Weights of a small transformer language model.
Size: width 160, 2 heads of 64 (1 for keys and values), MLP 640 SwiGLU, vocabulary 2048, 5.82M parameters.
Architecture: normalized queries and keys, attention and MLP in parallel.
Each number is 50 + 10 x the weight over its row's rms, rounded and kept within 0 to 99. Layers, rows and columns count from 0. The size before them is the row's rms in percent of the matrix's.

# layer 11 attention query, 128x160, rms 0.108, rows 35-49,99-113, columns 0-159
114:50 47 43 66 61 60 47 77 51 55 54 51 74 31 39 33 42 58 55 35 33 40 37 37 59 36 48 36 64 45 33 44 56 43 53 65 44 56 39 32 62 58 60 49 46 48 47 51 70 27 36 59 52 42 70 52 48 35 58 46 62 57 59 39 42 68 49 60 52 55 40 56 54 44 45 50 56 54 43 55 51 48 73 34 42 50 40 44 51 44 69 53 39 42 41 64 51 46 55 42 36 52 48 55 45 47 59 46 53 50 34 54 35 50 44 54 48 50 29 45 47 47 35 41 53 46 57 50 60 62 70 51 52 55 44 57 56 57 54 38 54 52 47 49 42 50 48 27 58 31 45 47 54 52 35 62 48 65 50 68
069:41 42 45 53 41 40 71 58 50 47 63 50 38 44 61 40 43 49 49 51 44 33 51 27 44 41 48 52 44 38 31 55 53 51 51 57 33 52 55 38 59 44 63 43 37 50 56 50 44 43 42 77 55 68 39 54 44 41 50 42 51 54 48 51 29 41 68 69 55 57 28 39 54 51 25 62 52 36 54 51 47 49 56 64 41 32 42 48 52 62 26 57 52 71 37 47 47 46 67 57 31 35 43 44 61 25 52 53 48 39 52 53 42 57 38 41 61 52 47 52 64 45 48 64 41 66 60 41 46 65 53 38 64 48 48 54 50 53 49 55 52 52 48 36 54 42 57 52 72 54 56 47 38 63 57 40 48 39 52 50
103:59 54 51 60 55 50 53 65 42 53 53 38 55 33 48 36 42 51 44 53 21 35 38 50 63 34 44 39 55 40 49 60 35 38 73 63 38 65 49 31 49 56 54 52 42 50 45 54 77 32 47 60 63 44 64 62 49 42 67 44 60 62 44 43 38 61 54 79 51 55 42 46 41 42 36 56 60 57 47 60 41 42 68 26 47 48 46 48 48 50 51 51 49 29 44 52 58 34 68 43 36 53 47 53 51 42 53 54 52 40 42 53 53 59 46 54 58 51 43 44 60 54 29 52 53 46 50 44 47 55 65 54 58 35 32 52 59 59 55 55 51 51 43 47 47 56 48 47 61 32 29 55 63 47 44 62 47 47 51 70
085:40 53 51 50 61 65 51 39 49 32 51 46 36 60 37 55 42 58 61 36 59 60 48 53 59 75 51 49 52 44 58 45 60 61 62 47 46 47 46 56 40 53 48 32 67 51 64 42 34 68 66 59 37 64 39 55 69 42 28 51 39 53 60 55 60 37 41 26 56 40 54 77 50 64 52 45 68 47 42 48 52 58 53 42 53 58 49 56 58 39 57 54 58 57 63 48 53 56 38 54 44 65 53 42 53 51 46 51 56 62 58 48 61 54 57 53 44 49 43 48 47 58 65 41 71 53 32 73 39 40 49 39 30 39 48 44 54 24 45 56 47 53 63 65 49 60 58 58 43 48 57 64 44 48 61 58 48 61 54 53
082:44 56 59 57 44 59 49 38 56 46 66 53 48 68 58 56 26 67 50 47 56 66 53 41 65 49 31 45 36 60 49 40 70 52 46 63 54 28 45 39 48 53 35 56 46 51 50 47 49 65 45 37 53 37 62 37 43 36 53 60 48 32 70 46 50 58 45 36 44 38 52 64 58 54 71 47 66 40 48 49 51 56 46 61 66 57 59 65 59 45 50 43 46 49 67 50 34 55 47 54 52 52 39 39 34 66 57 48 40 59 46 36 42 41 46 65 58 38 39 45 48 46 50 36 48 55 63 54 73 51 35 33 62 64 55 41 43 39 63 57 55 46 54 59 34 58 49 54 50 52 53 48 52 79 57 45 40 48 61 49
080:42 56 55 45 56 60 48 51 61 52 62 71 36 53 56 57 51 36 71 39 40 50 46 52 61 32 48 51 45 38 50 50 48 63 73 52 37 44 41 35 44 30 35 41 54 47 54 47 53 33 53 57 43 58 44 59 36 46 33 54 60 51 52 51 41 68 61 52 71 48 57 54 57 36 63 31 55 33 53 41 50 38 48 48 75 41 42 52 55 48 57 40 41 52 44 62 49 63 69 43 36 48 53 45 59 53 29 48 57 54 58 44 54 45 50 35 65 35 48 59 66 47 49 61 51 67 36 49 44 42 50 67 62 68 50 46 49 50 45 54 49 47 47 44 42 74 46 61 49 45 33 48 65 69 70 55 47 59 42 46
085:39 31 57 46 59 39 50 56 42 43 36 42 47 41 54 51 53 51 36 49 67 39 69 39 47 53 55 55 62 43 66 62 32 66 52 48 50 56 53 35 45 51 34 59 55 54 48 32 39 30 49 78 53 58 52 57 54 48 56 44 46 70 44 55 52 69 56 59 68 49 38 28 45 49 54 55 59 51 37 71 40 40 47 63 44 49 42 34 37 58 65 37 59 61 59 42 60 43 50 57 48 34 54 56 34 35 43 42 58 46 60 59 67 48 46 39 50 41 30 51 49 34 59 55 62 52 49 45 47 45 51 36 48 47 38 46 60 65 57 66 51 54 55 40 35 54 53 59 55 60 41 26 39 43 48 59 60 54 47 55
086:46 56 41 69 52 43 47 63 35 52 49 39 61 33 57 31 60 63 43 53 47 35 52 49 51 61 64 36 49 38 52 52 30 41 60 28 54 61 57 49 50 57 57 57 56 61 42 48 51 54 50 56 43 42 58 45 48 50 57 42 70 58 32 66 47 43 69 75 65 47 52 43 56 59 48 43 44 69 55 51 54 55 62 29 41 55 52 57 54 63 44 62 55 52 43 50 53 43 58 36 48 62 61 49 61 48 44 62 66 42 49 42 41 53 45 58 54 60 50 48 46 56 33 60 51 41 44 33 45 46 65 50 40 35 44 55 35 63 30 59 33 50 57 40 54 63 47 55 45 48 37 47 72 25 51 72 48 51 52 62
086:33 54 47 52 37 50 73 50 69 41 51 47 65 36 29 42 57 50 61 40 45 46 56 41 67 45 40 41 55 29 54 45 52 32 51 50 48 59 38 45 58 61 69 48 60 64 48 49 54 41 47 62 53 54 58 66 67 45 60 61 48 39 54 49 26 66 59 48 58 45 28 48 65 42 32 52 48 57 39 34 56 38 66 72 60 42 60 26 63 52 54 54 49 58 54 49 41 56 43 51 52 53 45 44 42 40 65 62 49 39 32 44 43 41 40 48 37 44 38 50 60 54 33 36 58 56 40 61 46 62 47 51 49 54 48 52 39 50 54 41 53 61 53 49 59 69 42 45 52 31 37 55 53 57 43 53 49 59 50 62
094:56 57 65 51 28 50 57 29 71 54 59 49 36 58 39 62 51 49 58 45 59 62 58 46 44 54 47 52 47 64 64 52 66 54 49 26 45 41 52 63 49 53 58 46 66 45 64 58 28 65 51 29 59 56 40 52 55 58 46 63 35 28 50 52 63 45 39 19 39 41 52 67 53 60 60 49 56 45 44 34 57 61 48 66 52 56 62 56 50 58 44 45 58 49 63 61 44 46 34 74 65 55 57 49 43 53 49 56 54 57 51 38 39 48 52 52 44 52 51 44 45 43 65 43 56 51 49 66 65 44 29 42 55 56 55 41 48 30 46 47 57 39 58 58 56 43 39 51 53 52 63 64 51 52 54 33 56 66 54 39
094:50 54 55 68 55 38 48 56 49 34 72 48 54 40 56 43 62 52 63 53 53 60 41 46 48 47 47 43 56 62 37 56 73 51 34 52 54 54 49 38 63 68 61 52 63 63 37 58 43 57 41 58 66 68 44 55 65 47 31 56 45 43 54 48 41 43 45 32 44 53 33 57 44 40 34 63 57 38 37 44 39 38 54 48 44 49 48 42 42 36 58 39 35 67 36 49 45 51 33 51 50 49 43 47 51 61 34 39 36 62 40 50 49 40 70 50 56 53 58 49 39 55 52 38 75 39 51 59 53 26 49 47 36 59 62 64 54 45 49 61 55 44 54 36 76 61 50 42 52 52 44 56 69 33 46 46 57 51 40 54
115:28 42 73 50 51 39 32 36 33 47 45 49 59 42 44 42 52 44 38 62 61 42 54 49 48 54 46 41 61 44 47 66 60 43 46 46 63 39 71 60 59 68 55 58 49 50 57 48 54 54 57 31 54 50 59 59 62 34 50 49 53 44 45 47 51 33 42 41 39 62 47 50 42 40 59 37 43 68 40 48 52 53 65 63 56 63 47 41 62 70 54 42 56 55 47 57 43 45 46 37 49 72 62 42 55 62 54 58 61 49 49 38 55 40 70 55 42 58 43 70 37 61 52 43 61 35 45 60 48 55 63 38 41 46 38 46 73 50 46 61 45 63 63 49 58 40 53 50 66 37 58 42 52 45 25 60 35 49 56 43
101:33 53 56 35 62 54 50 32 37 53 47 55 25 57 62 48 50 57 46 64 73 32 51 64 50 48 52 62 37 49 49 51 34 43 52 48 58 51 52 61 40 50 39 53 44 57 33 54 41 60 69 60 45 52 43 37 38 59 58 25 60 60 49 67 54 55 56 66 63 42 64 34 26 48 50 42 29 56 64 65 45 48 36 37 60 42 47 53 39 68 29 48 71 45 46 53 51 62 57 52 60 50 45 49 61 55 53 41 42 36 58 53 48 51 53 36 41 47 58 66 53 51 40 61 50 47 43 51 43 60 36 46 27 44 51 44 52 57 27 61 55 49 44 41 52 44 53 53 45 51 34 61 47 46 65 53 57 55 48 46
107:63 54 56 47 41 51 42 47 68 45 58 65 49 65 60 46 65 58 53 48 57 64 58 46 35 57 49 44 68 68 64 41 66 56 34 43 45 39 55 67 62 54 53 39 68 56 57 63 39 53 46 36 47 50 50 41 48 46 35 54 38 32 53 58 64 35 41 29 39 52 60 63 68 54 48 47 58 39 52 45 56 45 47 61 51 42 54 47 55 34 53 48 46 54 49 57 37 67 40 67 56 48 56 45 48 64 50 53 55 60 54 47 48 56 49 52 36 50 52 52 32 45 58 39 28 53 60 62 54 47 35 51 51 50 71 48 47 32 31 39 59 52 45 52 58 46 43 50 51 75 65 63 48 49 48 29 75 64 46 36
082:52 42 67 45 56 70 50 53 63 48 49 54 52 69 78 63 36 62 46 51 64 68 56 56 33 66 51 66 49 70 53 52 43 59 23 44 52 46 49 59 58 40 46 44 47 51 37 44 50 49 34 48 31 44 49 40 50 62 43 51 51 52 56 35 50 62 37 43 55 55 48 45 68 41 55 54 52 43 43 39 54 42 38 49 60 53 57 46 52 48 54 64 49 48 41 53 42 54 65 46 62 45 42 48 43 47 58 50 49 60 51 69 44 37 45 53 64 42 45 45 50 39 63 55 46 48 48 55 64 51 47 54 57 78 70 38 36 50 65 42 47 30 39 58 36 41 70 65 45 71 59 52 66 63 50 48 56 40 59 38
131:46 52 42 30 50 59 39 27 50 54 50 55 31 61 39 72 42 58 52 65 65 52 55 57 43 58 38 61 59 51 49 54 35 62 44 57 54 43 41 59 37 45 40 52 70 46 50 56 55 63 44 37 45 42 37 48 48 50 69 42 60 48 51 62 45 46 57 64 47 53 57 55 36 49 45 51 48 44 39 54 49 58 48 36 58 53 58 40 42 51 48 42 65 53 55 34 20 48 54 51 35 71 63 43 47 49 58 50 60 57 64 41 46 61 50 53 36 66 75 61 47 24 53 56 60 69 46 45 49 42 48 45 50 49 78 54 29 62 51 56 58 62 51 58 52 45 76 42 39 49 43 51 38 49 58 47 49 44 46 47
091:44 47 32 46 55 44 47 54 61 50 49 37 33 41 50 53 43 49 50 58 54 35 54 47 51 45 47 52 62 38 41 73 31 49 38 48 33 54 56 37 46 43 60 51 48 60 57 42 64 40 45 56 56 64 54 48 42 43 51 26 57 58 34 67 42 43 58 62 54 62 20 63 47 44 46 53 49 46 37 53 46 64 65 44 50 42 37 39 49 53 48 46 67 50 29 47 71 54 55 47 50 34 54 56 44 49 55 55 51 37 51 36 68 44 48 29 67 44 52 68 61 39 58 68 50 49 63 61 31 54 54 37 67 49 53 63 58 54 53 54 49 58 40 37 72 67 51 41 52 38 55 46 48 67 41 51 43 37 46 45
162:47 58 65 46 29 47 45 27 61 41 57 61 55 59 59 48 51 59 56 45 61 65 52 44 49 74 40 50 48 71 58 50 70 50 43 50 59 38 56 62 56 42 36 49 65 52 57 48 39 67 61 44 50 51 48 34 53 59 26 62 32 36 52 46 71 50 43 27 48 48 58 58 55 53 58 46 38 50 51 38 56 52 48 67 53 55 61 50 68 36 53 58 50 58 57 60 35 61 37 65 70 61 61 38 44 57 47 54 46 61 54 53 51 42 58 52 47 40 46 45 36 48 74 41 40 41 37 55 68 33 46 58 39 55 59 50 62 36 49 43 53 33 49 60 53 53 45 57 44 55 56 41 45 47 53 33 67 52 51 45
088:48 50 48 54 43 47 50 54 49 43 48 45 56 57 51 64 53 53 61 48 52 62 47 49 62 45 46 36 39 48 55 49 71 55 55 57 57 48 18 65 53 55 41 52 53 49 63 58 37 73 44 61 57 58 26 28 64 65 57 34 42 31 76 43 55 41 41 30 45 47 51 54 61 54 57 55 51 39 48 46 66 54 57 45 55 52 42 45 62 39 46 62 64 43 43 58 43 35 53 55 60 71 47 33 47 65 35 55 60 49 56 68 54 51 57 42 55 55 47 49 56 58 42 44 44 42 34 66 62 49 47 52 43 42 55 53 52 23 31 44 43 50 70 43 43 57 41 41 27 61 52 43 48 39 37 53 50 60 44 52
122:45 45 55 50 27 61 56 54 56 49 52 57 53 56 60 46 50 64 45 36 65 70 64 27 52 65 43 44 35 52 67 27 64 47 48 53 52 42 57 39 51 47 49 64 56 60 43 55 56 65 58 34 46 47 39 33 48 51 49 50 57 38 63 29 46 46 51 40 45 47 60 64 67 56 65 57 61 44 49 50 70 55 33 69 51 43 53 53 46 46 47 57 40 56 68 35 47 46 39 41 42 50 45 47 41 59 64 51 48 52 43 48 42 42 48 75 54 44 52 41 33 56 61 40 39 41 48 65 63 40 48 48 78 49 50 50 34 35 43 28 47 46 56 70 50 47 46 45 61 55 53 60 38 54 58 55 44 63 57 56
090:42 53 37 37 41 49 56 43 48 44 70 33 46 47 50 43 47 41 54 37 32 23 54 47 69 51 63 50 54 64 54 72 42 55 61 52 38 35 53 44 52 44 36 43 45 65 54 44 45 41 43 63 56 44 51 42 35 41 46 56 50 52 47 40 44 51 49 59 54 52 59 65 50 41 34 67 45 48 47 45 65 53 54 39 60 27 31 57 54 54 47 52 56 35 43 52 55 28 60 57 33 46 71 46 49 54 48 39 48 51 57 47 54 52 51 28 52 59 69 48 50 50 72 47 48 62 36 39 52 28 49 49 39 56 69 60 36 70 41 50 48 41 45 51 51 60 54 70 57 56 46 40 62 47 56 58 47 48 29 60
097:58 35 39 54 58 46 34 63 32 59 29 40 50 42 39 47 41 46 48 53 42 46 42 57 25 33 54 53 38 35 66 63 31 48 52 50 45 56 56 39 41 53 35 46 47 68 25 37 55 52 39 55 55 54 47 73 51 39 58 49 62 70 43 61 50 59 56 60 54 55 39 32 53 50 56 36 46 54 47 60 37 42 49 58 39 44 49 52 42 49 38 32 58 53 48 58 56 50 53 45 56 45 44 42 71 33 56 52 46 45 54 52 37 51 47 38 66 51 45 63 63 49 41 50 68 56 51 37 48 55 56 45 45 58 62 51 60 60 63 64 59 52 50 33 60 57 39 55 47 44 34 40 62 32 55 66 67 42 56 67
110:54 44 45 77 64 46 66 67 36 57 33 37 42 36 38 43 54 38 64 46 32 37 52 56 50 41 56 54 53 41 45 47 41 34 60 45 59 66 63 45 56 40 48 40 51 38 57 53 45 46 40 66 52 51 61 64 44 55 59 36 45 52 48 44 56 48 61 65 51 28 52 38 48 47 49 45 40 45 51 65 39 39 68 41 53 45 36 56 60 61 34 48 64 74 39 60 51 49 57 50 47 53 29 62 57 47 47 60 45 45 50 48 50 50 52 47 41 45 53 53 69 50 32 63 75 61 55 33 42 64 57 36 50 43 45 46 51 52 44 72 47 58 47 30 49 45 57 57 50 34 44 34 58 40 46 58 64 39 44 53
093:57 55 51 64 49 39 41 54 49 47 30 60 32 35 38 66 24 54 35 39 52 39 48 63 53 54 61 69 53 53 47 64 51 46 37 52 56 63 44 66 38 57 43 45 42 54 46 37 56 58 48 45 54 56 57 62 64 49 62 51 56 49 25 57 38 51 47 52 47 48 29 49 51 47 51 45 53 66 36 53 63 66 45 55 56 48 43 44 44 42 52 54 60 57 43 46 64 46 57 68 51 50 48 30 68 52 60 43 34 45 53 19 53 54 57 47 49 54 71 66 60 59 32 40 49 46 51 66 61 64 36 53 38 41 59 41 48 51 55 46 53 50 51 50 48 55 47 71 32 35 51 55 48 48 47 31 40 61 61 65
112:60 38 64 53 44 46 54 42 60 51 38 54 40 49 51 61 31 59 56 28 58 44 54 37 56 57 46 58 54 77 52 56 63 35 45 49 50 38 49 41 36 45 41 52 57 57 64 38 60 61 62 53 51 43 49 48 48 54 41 55 39 45 43 55 46 50 32 29 34 44 38 73 56 55 70 64 44 53 57 50 53 73 30 66 47 66 52 55 58 54 65 48 47 61 44 49 46 38 47 62 59 57 59 45 41 61 42 67 50 55 55 34 26 33 71 48 54 38 56 43 44 63 56 32 62 43 47 63 51 54 48 53 50 58 61 53 67 34 49 39 35 42 62 58 42 54 52 60 42 56 69 46 45 52 49 36 41 49 55 58
102:60 45 74 53 60 51 47 41 52 36 60 53 59 59 70 57 58 22 44 69 74 57 46 60 49 48 41 41 57 42 42 51 56 54 39 29 51 46 46 60 48 59 58 33 62 58 57 35 41 54 65 58 51 49 41 52 48 48 58 54 43 52 54 51 46 54 51 46 48 66 59 41 42 53 59 47 52 39 59 37 53 51 28 39 79 32 49 43 50 45 49 45 45 38 46 29 50 41 40 54 44 53 57 42 61 57 51 57 48 55 64 47 52 57 47 37 46 44 56 66 65 46 31 39 82 42 54 54 46 51 58 46 42 45 41 63 55 45 40 31 67 49 59 50 47 43 60 50 56 51 46 45 53 51 67 36 32 32 47 53
124:47 56 55 37 42 64 49 43 50 61 37 48 53 55 45 47 55 55 61 42 42 63 58 56 44 73 45 52 43 76 47 51 70 56 40 55 60 43 47 68 51 53 32 48 59 54 63 40 44 69 48 49 44 49 44 26 60 53 38 65 31 47 53 48 51 59 31 33 39 49 48 55 48 51 51 38 26 42 42 60 59 50 55 48 44 49 56 48 70 50 44 52 50 69 46 56 36 49 48 57 63 69 65 34 61 55 45 54 49 65 40 58 47 39 68 42 43 38 58 53 40 43 71 37 47 35 49 40 65 46 55 66 43 59 64 66 62 31 51 43 45 47 60 56 62 61 52 69 47 55 49 40 53 44 51 40 55 53 40 52
131:55 62 62 46 44 46 51 37 48 43 77 47 57 42 44 32 55 40 46 49 54 44 55 62 48 61 47 39 40 47 63 48 55 60 43 53 34 46 61 44 46 51 35 33 51 42 48 35 65 31 44 50 53 41 52 53 67 33 49 69 71 68 48 41 46 61 58 40 41 43 55 30 61 55 62 46 42 45 52 41 62 49 59 45 44 53 48 41 38 46 48 55 30 56 46 51 44 49 58 40 53 49 66 42 50 41 44 49 56 50 58 46 57 70 58 51 62 61 64 55 36 50 72 66 42 33 47 38 72 55 44 39 42 35 50 77 52 63 69 46 36 57 44 48 60 47 46 53 46 60 37 35 55 47 57 49 35 43 44 66
111:58 51 67 58 37 57 55 45 63 43 55 64 63 58 51 49 55 59 51 46 66 69 52 44 66 70 46 41 65 49 45 66 63 45 45 60 60 31 60 45 72 49 50 46 47 52 50 54 47 56 58 46 40 47 71 46 46 60 41 42 40 29 52 37 44 49 35 31 46 37 57 76 46 40 52 60 50 69 58 41 53 45 62 45 50 56 46 51 64 46 51 42 36 51 53 70 50 53 48 56 39 68 63 50 21 65 41 46 41 51 39 49 52 40 60 50 34 40 45 50 46 39 74 36 38 48 47 42 59 54 62 68 55 53 57 58 68 36 44 49 49 38 44 62 39 50 41 41 49 60 55 41 57 47 44 55 51 59 48 43
101:56 55 48 32 33 57 43 60 33 42 32 47 67 54 45 44 33 51 56 50 46 56 48 59 56 49 48 49 47 40 71 54 32 45 56 56 47 54 55 56 45 56 55 65 56 75 40 40 44 42 37 35 41 40 55 39 47 45 51 50 51 58 59 50 48 57 53 48 55 64 58 40 57 43 54 39 57 62 41 51 47 52 44 54 44 44 48 43 51 60 47 33 42 37 85 49 53 33 38 32 46 39 75 36 41 52 70 53 53 34 29 50 51 36 54 55 47 45 45 52 47 58 71 49 54 60 72 33 47 33 54 50 62 53 40 67 43 55 47 51 56 36 39 48 58 67 44 58 57 53 40 66 49 59 60 59 49 47 66 55
# layer 11 attention key, 64x160, rms 0.0919, rows 35-48, columns 0-159
075:47 38 68 31 52 54 63 44 51 37 58 58 59 30 48 37 37 49 47 46 58 55 49 57 52 54 73 30 61 56 49 54 38 54 40 42 31 55 73 69 40 42 49 41 59 39 43 48 53 45 62 56 70 49 49 31 46 49 59 56 47 33 48 41 40 54 42 63 38 57 32 65 46 48 34 38 68 49 36 44 52 51 51 51 41 55 46 65 38 46 28 35 36 44 54 52 38 47 47 50 56 43 63 45 49 54 47 50 51 69 52 57 28 47 51 49 51 47 46 65 61 43 61 50 56 66 49 36 68 54 55 45 48 37 51 48 51 49 31 34 32 37 49 64 61 55 42 47 41 68 44 61 65 53 56 52 48 57 52 51
127:32 41 38 54 68 46 45 69 41 56 44 40 40 34 52 43 59 49 52 68 33 35 44 60 39 38 60 56 53 31 37 56 30 54 51 51 32 57 54 49 43 50 44 59 46 49 43 32 62 39 36 57 52 57 61 62 49 47 58 32 52 70 26 58 35 48 58 79 57 56 45 36 51 35 47 48 54 55 46 58 38 44 62 44 46 50 36 43 27 58 42 44 56 56 40 40 62 45 50 49 50 40 41 68 52 43 47 41 63 54 55 39 56 52 34 34 54 70 41 61 55 49 36 70 53 60 55 55 40 52 58 43 54 57 45 46 43 64 37 61 50 61 43 36 46 50 60 43 54 43 44 57 48 53 48 57 55 41 38 44
062:38 48 63 64 43 50 54 56 48 58 52 54 40 57 69 40 61 74 46 36 44 58 57 43 72 48 46 39 34 55 46 49 61 61 69 79 59 38 53 52 59 55 36 29 38 46 58 54 38 28 50 60 48 30 29 33 40 54 66 54 50 37 44 53 54 40 35 60 51 41 54 47 53 56 46 37 50 56 70 41 57 48 47 44 54 37 59 59 43 43 48 51 42 39 62 60 60 56 42 57 46 64 66 31 50 61 38 63 44 39 51 55 49 48 62 64 27 50 53 53 55 55 58 46 45 49 65 65 51 43 53 53 36 59 38 51 53 55 50 47 56 35 56 53 58 57 48 44 31 36 43 50 53 61 42 55 47 46 54 38
112:60 44 62 66 36 64 52 37 65 42 54 61 63 61 55 47 61 58 43 51 57 64 51 53 72 51 45 43 34 57 60 31 77 45 46 62 63 33 59 62 56 60 55 47 68 54 63 54 47 61 60 45 48 49 36 39 49 51 37 57 34 38 53 45 64 52 39 28 45 45 59 49 51 60 62 45 41 58 63 34 52 62 38 44 49 50 59 38 63 38 55 54 49 47 68 63 46 46 49 48 59 70 58 40 52 65 50 58 39 45 40 51 44 35 65 62 53 31 52 45 52 46 65 28 47 42 55 54 57 53 39 59 45 50 48 33 51 39 37 40 38 42 57 66 52 46 45 46 36 47 55 50 58 33 49 59 51 55 64 55
083:36 43 64 50 31 56 44 53 38 52 55 43 59 54 51 56 52 51 39 49 60 48 51 46 42 61 56 52 55 67 67 54 58 46 49 36 42 40 41 61 57 52 38 62 67 42 42 58 49 45 55 52 34 43 44 34 42 58 39 57 38 54 59 49 58 69 61 25 52 45 58 43 60 56 48 62 40 47 51 43 51 46 33 74 43 66 62 38 40 50 46 70 29 65 74 63 45 49 56 71 46 39 57 53 48 45 49 71 22 41 45 52 37 50 47 66 47 51 60 39 37 44 63 32 42 52 48 75 45 50 42 49 42 36 50 54 70 45 50 46 53 40 48 48 48 40 54 49 52 47 56 42 44 55 49 44 48 61 55 33
087:52 38 43 46 63 52 67 48 52 51 64 38 53 48 28 34 53 29 47 62 34 42 57 53 31 46 56 68 35 39 49 49 26 44 45 43 48 59 59 43 46 46 48 54 52 59 45 31 53 46 40 48 55 53 65 59 62 55 59 41 57 71 41 52 46 53 61 46 52 71 65 45 42 43 49 64 59 37 44 56 37 54 55 42 45 56 33 41 51 66 46 58 78 63 57 44 58 50 53 48 33 47 39 56 56 45 59 42 56 61 50 58 53 36 44 40 59 68 45 41 41 35 53 55 36 57 34 43 42 51 45 55 48 69 64 43 45 59 57 62 56 42 22 52 46 58 52 58 64 65 49 53 52 51 52 39 59 40 34 60
091:48 44 31 62 46 41 61 55 55 67 52 43 38 42 53 53 51 43 59 75 33 35 42 44 55 58 35 60 40 35 42 47 37 46 43 43 51 51 62 39 48 48 70 43 48 32 47 62 41 41 52 49 39 53 57 74 57 58 50 41 62 58 45 60 38 40 50 64 62 51 33 44 44 38 44 47 44 42 51 50 43 49 52 39 44 46 37 42 37 52 56 41 59 44 45 34 69 56 45 54 44 55 36 60 52 40 60 50 56 55 49 36 59 55 45 30 64 68 50 62 52 38 35 75 74 50 64 47 46 65 48 52 60 52 40 68 49 50 55 57 45 61 44 30 54 50 72 51 50 47 42 54 54 53 71 36 52 40 45 38
090:64 50 47 41 57 46 44 54 48 63 38 59 33 43 31 51 43 54 72 34 37 34 45 40 65 41 55 59 72 34 39 66 35 30 58 60 42 55 48 41 44 49 53 54 43 76 49 56 46 48 35 44 55 35 46 66 58 45 57 45 40 46 45 56 51 37 51 61 63 46 41 56 36 37 39 37 54 54 58 61 48 47 75 34 64 40 44 52 58 56 55 51 64 42 48 56 67 49 46 54 41 45 42 54 66 46 56 40 65 36 50 51 57 61 66 50 49 49 57 54 57 47 51 60 58 35 66 57 51 57 52 65 62 67 42 50 62 67 47 50 39 52 53 33 51 45 34 64 55 40 50 36 44 30 59 45 53 48 44 56
068:60 44 64 54 46 55 56 53 52 45 46 35 45 42 48 38 55 57 63 45 53 52 58 55 66 42 55 52 31 73 33 53 55 62 41 53 53 57 51 57 46 56 43 51 38 44 36 49 51 54 61 34 48 46 57 47 56 43 55 57 46 34 56 45 61 51 24 50 47 48 59 49 70 74 64 44 34 48 32 43 37 65 45 59 46 62 44 58 43 22 58 44 39 49 41 57 57 58 45 49 65 60 47 49 60 59 35 45 47 56 55 51 45 27 47 53 32 66 64 37 43 51 72 43 33 39 49 44 67 63 59 57 48 53 37 49 63 58 42 35 47 40 56 48 59 51 40 56 37 47 47 53 43 26 65 59 57 32 52 52
098:60 48 68 47 31 56 37 35 30 45 67 38 69 55 45 53 48 59 34 42 56 57 50 37 49 45 45 50 41 71 53 47 71 46 52 67 61 44 34 60 64 44 50 51 48 56 51 55 65 52 59 43 44 37 41 40 51 40 35 58 40 41 72 33 59 52 44 38 49 40 58 46 58 55 66 46 49 65 49 43 50 62 42 47 53 41 53 58 53 25 47 55 44 61 49 47 50 50 59 50 47 61 59 46 58 57 63 38 34 54 45 58 42 35 52 51 27 34 56 55 41 63 67 57 48 27 42 50 70 49 51 59 44 44 44 57 57 50 59 33 45 51 52 58 47 74 58 59 54 51 53 37 57 60 64 49 63 53 64 60
075:17 76 27 56 48 33 42 57 59 60 50 57 60 55 52 41 36 38 45 67 46 56 47 50 35 60 61 50 49 61 60 56 56 45 44 48 51 59 52 42 32 48 35 63 43 62 27 48 43 61 37 58 49 54 45 72 53 61 53 58 45 58 58 47 39 53 43 44 49 59 36 42 43 42 47 46 44 53 63 51 43 38 55 47 40 55 47 62 44 64 53 49 71 53 47 50 46 58 66 38 42 48 38 46 49 54 57 47 66 41 56 56 51 23 40 32 49 53 40 56 54 53 60 68 46 56 41 56 42 70 53 47 50 62 59 51 43 40 56 51 43 58 60 52 45 29 49 54 55 49 75 55 34 50 33 36 55 66 47 44
081:36 38 56 63 52 40 53 66 59 35 59 56 59 49 34 40 52 56 55 41 44 66 47 50 39 58 28 50 43 45 34 51 39 61 36 29 73 40 55 41 51 48 52 67 53 36 57 62 50 45 64 54 54 55 52 60 54 38 53 65 45 46 72 49 61 56 57 36 53 40 36 47 60 52 58 38 48 56 39 41 46 39 53 53 47 42 48 44 46 33 47 43 65 49 49 36 39 45 51 27 52 57 42 51 59 61 43 56 47 42 47 48 57 72 71 48 54 51 43 42 48 48 52 50 42 39 57 30 55 33 45 65 45 60 41 41 67 43 53 25 51 58 49 47 39 52 44 62 53 62 62 60 50 29 50 55 70 45 69 59
080:71 48 44 54 55 58 59 41 61 43 45 59 52 54 55 38 47 50 47 47 54 49 17 47 43 44 55 48 55 48 46 44 40 49 48 51 56 46 59 53 44 44 55 51 53 51 67 59 40 60 29 66 46 47 61 71 47 50 46 51 48 65 47 58 36 67 49 50 62 49 28 57 49 34 49 18 37 55 34 48 35 28 64 51 52 37 48 41 50 54 47 48 56 48 56 39 42 58 56 33 45 50 43 58 62 50 47 54 55 56 51 49 31 42 54 66 73 73 55 51 51 55 42 53 51 57 45 43 35 38 55 71 51 55 65 45 39 42 66 53 59 55 35 41 56 34 36 48 64 72 45 64 46 38 59 43 55 54 49 62
088:64 36 58 51 42 44 66 49 43 51 46 57 54 63 58 64 58 57 40 41 58 57 57 46 53 50 36 46 41 54 55 55 73 42 51 65 54 46 30 36 63 53 56 52 42 38 46 64 44 59 43 32 58 45 56 37 46 45 38 57 53 43 62 39 55 54 57 30 53 33 68 43 61 39 72 53 43 59 63 54 46 60 40 63 50 46 65 47 64 51 48 39 57 63 50 37 42 52 60 50 67 69 76 39 43 48 51 45 33 58 43 72 49 58 52 49 42 39 51 39 63 66 59 40 39 33 36 44 41 47 43 62 50 61 39 50 39 47 71 30 57 46 43 65 45 60 32 51 48 52 53 49 45 58 38 47 39 54 52 56